{"n_kv_head": 3, "rope_fraction": 1.0, "attn_scale": 0.177, "beta1": 0.9}
Each number is 500 + 40 x the weight over the matrix's rms, rounded and kept within 0 to 999. Layers, rows and columns count from 0. Numbers have three digits each.

# down: layer 8 MLP down (transposed), 384x96, rms 0.147, rows 238-269, columns 0-95
# up: layer 8 MLP up, 384x96, rms 0.156, rows 239-270, columns 0-95
down238:521464479537493498537508486423495506507493492497504473545405556484497551501481565503596477512476563521529523418480510476522466483501468505439507484467491492510543494540532516414505485481488447531538464509486499382460515503540561538527564514519549523518471449452565485461495598515457539415
up239:444551560467517547533479452522483445518492470498472519528538429535485509647497529515470492506490494502494533503550448581488456492543508539480547529422546496548550436468465491526491467542493566528515516500486485589558510494508461440582523471502528509466536453506467436526475494530476478491
down239:486483459452549533440506475459501500539502539528541527472474543435458503448469457412532508525494498452517522523466560481555532484537513487553448525419515496561469506501546493506545528467458488447486499495517483490493447496530524528514566566548454451486485528495495479544587438478542525472
up240:455516535520443541538590469365510464488462508446552508511476565429555496478475485509478553501484508490465471480513526552503532500448516578446556501472517558480500514542544539393503481536494537543495479421484482516500576470506490460488496477547500424565546516478513546575422506440522491481
down240:492399539567517501476448435511497519465523499515520501491536499594508498476510479486538489489452451502497589499493497521468527506466523429523496508415494455520488510558496574515545566570462472575484537512501524540517501531442479485477539525479453538413404466528524536511533468502467455503
up241:512537568497499534517519503446484527509557477476535462520528514481524491540565448490487469483493480498478469489573474517508515471517514462485573441520571502527570477454435491453563460484522551428495390504520542464492490487526601482478584492461419500501512493410454512488511540516486446482
down241:466446464493539468495505458560497473468494508516480552510474456578491506516495511505543488528504457523464517508462484569473516491483528566502482487490488478530405489518522495548403442526442457531539583527496496514501531528526432501488451516564577396505505513576548520532448493455443543529
up242:488530509496502475501529478453393480509525465544566512500495546527501512537577476487495435527446448466461469498556549506511451529477492518604561514497515502517584453490544474606591459485516507485488473496444511534458476496487532478527480556526481514445527474484520455528492492513516434509
down242:500521476508525567499472549503538472506466499463454473465496487538489495489492490496617525472507530503525562495417475497421541514513552491527473499512462499519443539464493545492430538520549495545516505481579512505459516510481465499511518458489520477578477538510488503541481402517439506495
up243:479521499522542503461513491479455531446452504544498515486513495510478487495498485444496514465500546588513484486561481496493575482464515537559504488463501458504499484494497541519439440505508507461454522467535542532563428439546509514430526455551486502503532434472429466480470510509503472501
down243:452484480498437469478480536538515502497568551484572521525519505475500534474494484507557527540497448458494524496511588450523439460519489457436518549482536545502520562462472496533492538537487497512503456541478473528476526513483411493515443486424494466481532476510525585558479454554493466500
up244:497489555495476549494558478410509515449568453491538577483459544516529488507419502476540553501474530529532505495439528517545489474456506528513540485494540462520538504460512505475525419523568508517459483511455423597583469474489479471533545434469513445473469419475455463523541535439531418560
down244:523501565452458408514439514525500561507485573443522490486551540457492524517564496472569516495520505468509492473503426460489456508516523436464482546442532556502551525473518544538491536482475500512462487489526436481467512510483563519467498492509501588516533509514474510465520451575504563423
up245:450508478524425510486494499541428532504471487581499497472520495430552607493500536451466392465461493451464520546489500555528435500512493535538493502425542475470570509465535494581477523546510500506494534504437465536516464512452460473532485425537436453521481481550565470499494565506535481557
down245:533527523445549390505456543504457509496492478497497492494511536498474490549503494559402542517486507543491489603523517447524537450492430437450528489473514515426547508531529528484460504536440558503481458537492446464517486509530527593447491485448556464492555485533432498578487482551472477566
up246:507422477547469510488530506506559554455536561439510503534515442428528480535490460514506440558480542497521446524473526483506448540485523502538483439468527503472530455491471509523450508518500490547581525497561461510535449497397516559471431506549482458551543401541476467503504556545473457486
down246:522536505487585531477447476497484535518513425454580510490485564534539444479532470537492513541443506511496509512534505557542513513563483449457483509473456486516445579503509536469506499493481481462432537500504488525436523503563479474484471510534559501513533504466515499513498407406530488477
up247:467635482486474535471543430479438493471524510500511482529516501488478510542451455510529458498431494502525476509494488511585515486568630551511561538556490501442510486461478556454477509537492515501536521503489498588444469498484503509522491452545497382506484526479523467500452533440469489479
down247:524473541531467480516424558450536527452498469524512486459541484513523551486486555528419479497481410527536518518506540485499518529465495498508488503409541502525530564478480416510536487419481610444522480538480493440483544482521510524494527470539435563467490467509503539492552413560436566532
up248:476491515515460539469425488437548461428507488459433493523441520533550557450463430530457416458510541557483462549550481501505492498518507515489594512479509562533493436460469524482530504471596535532521445533487471496486494495535501516507586497551451481532509441559506473539489508537471462574
down248:452546493489524498496522468564406527491485474456535507478549505498531509517501585524474516511453597531500535475437584481492561436538468548476446496545553439513492488604465540464510523543500450487466538443530479426451471484457542476489532456480587507444499522460497477528521576456474445492
up249:493495519492480568542489468482531533449435506521540510500533519471538555409471501494465522543535534542485448461442399536499551547581559548481511472457505572541489520454519465509542467478529497493482462421503523484517568461507502477451510545501477504533502513483504476559502562518440488454
down249:505480454527537472473532466488562460543539550488571476484518483469476501565599480441505477538475448418503543559496522523522490505488474535511528477492464477540478466477436504480485496476491490443496529524434503548543456489502472504501491465545492486465534496547587447478567530543496431442
up250:488501487463485536453446541427493613547518528488561550455518494515512566512487482509452452485484546473531465493446489495567536515566433513550421510484539560487542495557495597526541527544515541456482442461469460532478512507453449498495502430508440496515448555500494471496422520509490459521
down250:480478511516494496525583455488467476520443524527453456416483506528491473456529463474453506509505586439521491546582476468572467511529577494368478598573478453509483482547537466469532497469540537560448509512490506450467493417529483521546561515471560465465590496474485508494498473508478529540
up251:498552500482512497542431452460468525511499560552553497460490479464501509504496514444495456569499490516547518529450484517515502576469546569578467481467468478484491478526439418495539453444468480515542507531509525546439541433504543530565534528509544425469456543501526515488453496512489517467
down251:506481457470467511455486496519501528432528476494446542490473520566560483492508507430447549456516568554532470481503458527483590528505435537528509500521551477503507505463583511544465558567487475501483468503521528486516469523544521468453463435464483521575523443458489469470473509476551486518
up252:493532459475441538502498506497403476482573577453523607614475485478541502562505424468479539513514493526569430483471512504496464474550543504510485429447545480516522486448420482555485525523472496527582456515461422515436572461520522510574457486496516456508534526483448485492476543511459518456
down252:452488474485498444503495539514503560459468506495462449436516553484423526463525529481617464491524489492465508525524517543463528516519493482490501520515466520516487474539580519457562478434474517512457519505526587496496508457521438537496472533492386484458534455540574466569498491503558493461
up253:487508453490451524486543532486501475500530503494527505527503474519526516482464489452515498511499521534531458472452492527566487452548497478466467513456530540508515497479456549489483459488577483525562493507541471535467504468521492538484468499511459488496449521506490469561451508472514460523
down253:544522531505542504433476493494492488495468535502492480519496487511489460481559538514398473500490483510483523493520489458510519486512535496498499528499463466446489482501501497466509551480522526557475519509499502481550481485510509503476504530483489487477497505519537525480537529516506498489
up254:484469550523519512484456501477443615456490476557453516469477498544469448528519496468525527539449507519449486517509503531480510440487546566528507473483525412567491554468517552524513459567492605530494494459462498599427546406455452473468518483494498445479525505505511503545444493620502430532
down254:552524543482464486511542461471493474442538501469553503572508534461502559484482484479439498570477505478573463494428467449524557456581551475428487527539534485452484539509482516432538552527533449568466434526507517438566522547424491495514543518488453498595556498535506488531444393447478511505
up255:477413576490459600478526452484547530440511475489501565470470488531552489564494520550457490507459505565450465560503514525537475502510506524487496479438643526442454512479543427475533419528518584509499478462477483521452518491477506479529536456648516424469600420587503473462515500490467470495
down255:548501423491492480535450564516504532477500446553495512419454504509551498472596505472452380445504553442490474452568503541538480520464517470529419500472487589488525532453498518519475547512537449526496455508531551538455492520465534599447464536453540470436487480377493504593556591498546499464
up256:541548550522516527532547495365505489423521449474451564451476525450532524488473442537479539511490549550535461521508520527505514537449519486483569504488528451535515496498517496479481488512523537549506473574451458472503487429503540539547474545533425406508416440505531516482520516521463467516
down256:558495449529516479545516458544450491551519529561530474492573484541480511578496485464512456553489532498449489498470489452540461491560505519437469507468518532479526497476515496473432567502454516506462503467546433521513502480476475464579570499469537528509460435493508473507499414470519509512
up257:524548504538549537549507473457461592448586548548585483503511473477477551503487448430466533598552508507518504502494472429529563504480528467537504552490546467459468486532500460529467475499447459529481487519458594501479435404536523549477421463467503479500513520477471516561397558497416512502
down257:400456429476455454457500550465496487463531565533513456572507445522561545526488486540460594468467496446484597487507485513526551528445502486581551488467571434493451509444584471509558519497547459480479498484473514502510469514451498496511477470501513568444544485472491588517424564463534473458
up258:480487527499490508490482433469512483494467589542462493407523492560547584524454486434533495579507480501485522482510421484527512574540546447478464493462531440440499525515531455508542449506498512513494522560471601541575519464478517479444468471551486491506422525506545498510469525521369496508
down258:458532484589515520516521519564477568568526466491500523526497546542540411465472453511400464420475535500482541531490511449469544496528452437551520461480494500504461503450444409542462496539492473488529458521589471460431485531550483463543563445557506573533449486528482488510557503501563492470
up259:471596504500493526505529431448423477530556530562513485483532444535539510503476560465450500555478469485502562533445477566528530507530510558436485560522541450499490581525489477537552508475511524522532513505501439501465543421450564569501494479475412508492525474455501471517422528497455456517
down259:425426497500457549520490502502513521493490531456498587552451504525530492512524531590477582531511540479529500468503535519482522466429431440552490497473502496443550453561574543473497499460541406458526489457538432452430399498560460512499512558504530523465502522494543434448518551545526524438
up260:439509525519451565505474469472465543515503521483492619471494515518529473543492553509487476470461457489584489549504484554520527519546537498507481522459477482512542508453477491493572534466485540433555493529409489444504539457515611550477516547546480516511438410443526423513470526491500434511
down260:548515511493453485519486546530577529410565561517498470503524448563545555456533509539476513494484464483455478466432493459531553487422469476536542461573545525462443523522545434514470439497497485590475513497458504510515506525524445507458452431524531434492520510490445529445513545539502586498
up261:504507561513453481448478489449514566480513549481487525464496466503486535549512455516464513529451485546514513510558499510448480448481515541528502467412583525500484505406491488463499490484532477482513540486466531446517545425488572439519520478630435518527528505586510471533458537459509522516
down261:518488471516460558492520538478488493549542427514537559545499551483535493538554509529469477401548428443463531486387473559499483512502551475510486485583482471443482525507479472487538589521481517534539483464465499489540501535439408536545488545471475468425407515503499476481483559515506481524
up262:429486477486511505493495539492445484475443518504514621516473494471535478547550453434541491511485524523551461460487514487494479565556526481425468495522491472513457532537484490532498524551499482539504474450413507529483545531494553540518531456505494404581485488529495514457364493507512493527
down262:464464494567529519511522491539491484509548501507493553492453491478513407513475505499589523505444496489495509503460507531546421537495432549454536459493466546434431482473484483477476531513472451543501505507517457543505468432589491470546495500521495510511534503533555452461547533485529573490
up263:472493477436485436498568550435488521541572509559572523497586486473580496512486527468529445498442465564553496505401564473462526492464536485499505530431482434522470525449491437561534500470488536526494498447444551530528480449500460492541447492489465447535554483437554466537506584488483451488
down263:518526509467520584439467537549496492452583469500510527499486439491483516527479472524557507498561478477454464419497459454511434531509471485482508470489514541458537532538535482423517465439446510507540500468566531479507472570431502499551546544575546460442468525540513525534578422469487487457
up264:472481474495453499507499511480461509503573524568548525494500502442495526524460449489517439536502536467522424441431534503541531497514619500445486552497540479541493477561441459500491494476561504535469449538474498500404503431479519500536510495515399527523477446495513516465467554532465523498
down264:515433487535477473438559497477494497563519518474481498499509500506469532469559491576474507507539504468618548536572483507481488546455417465547475457490483496558522487425473398454458497494470563514449497486470558506509500524521474521526485500457534483515534524449498487485560573480511446511
up265:502513496515506528510572555430492537464558502579545538501505491496432520469501505453503489593457496528487509536517525544470518508475440570443528523462499477512455408468470519512501440502526472584509430474552526561415489462454495479492480536469411465558523508431462569553461567505492496506
down265:538489554486507536465450494559506507462476515489452517528521509540530482525485481493480522461466419519502456563492480454548471562527606413457481522473495485484490489488514464493510515507420589496466545536521553471572499441424395511499493451493561441457445555570476472497506524522480491560
up266:444466502466443541483491439534486503430498475451495536537427519490534517538507501465531558517508552609497493453407502511544528547508533564496527588446528539489539550449514421441491518477504488567448482504429450557495567525476511511494551477598476500467489457534492438522458550467433518431
down266:448480472507503517546462437446558468507468478461470521482426558535524573542459472598566481462535509501453512538490511538436404498547544507505501450451445518542440507472477557556454538541527474520489531487488522484569468479511515539532447514427498498528516492488518525440569580445475500463
up267:386534491565576466492460486463563523493473515491520609454436435440464489475503510458526439510536487532508478573446485518549558498543498527474494477521552445423456526451464434475525425497493538474546438509461522528507535542502583554561542494508499520579476487469533532495436558499491451415
down267:566480537501470476519538526563484512492468509510487471461591554479489444561496527459559493504505468572446455506456585572491461479462499559564502518432474496521496563473494518528540541506548475493404501531574475490550522521529484432418450466445474476536494488466471542501526392512500474468
up268:443487458415482530568489454478549516482526476541510530524456514511483503483501499483519441520511414547542533451478564479591439486579494464502493542451520487470536511513499512487524511486490511539540520491444515527539572479511576509562462533494479482553488473483551466468441566466452481515
down268:494512507485505553489519535500463487407500496476457474431522505541559466566503552490602494466503548447445496459482532511517531399418492524515485470538480483546446520514432528522458513544473509517504497460524428502494477485556454505449496492591492503521524585493485541496537455484487535508
up269:482560532539482589521518504525457471501548472453502545449473488474543512508511506517427531512454531536439450504521457563517449546442582491537498442501472546477556480499491526515548420531502506509470520483499496442397506436546554428515476430583525494424498492512509476515483505486452467547
down269:488505517484448519551532544471500477406534501499513482521498538498516484480428495488506520504476512529478492505487487509472446581473508496489489536452509498481528528572593511581507579503510521515417598411496485483540491569551537457412480436419555515568513480470506517438461493486535547467
up270:388533557527447531520530447567534539482492437530493506508523563488488550511544477476441577531534538521494526522438445484465470456521482403549509562468511451446502542601550399510466524521479484506503466497470543525447485495508512453582513506473449515451527510425491454512457597491458541493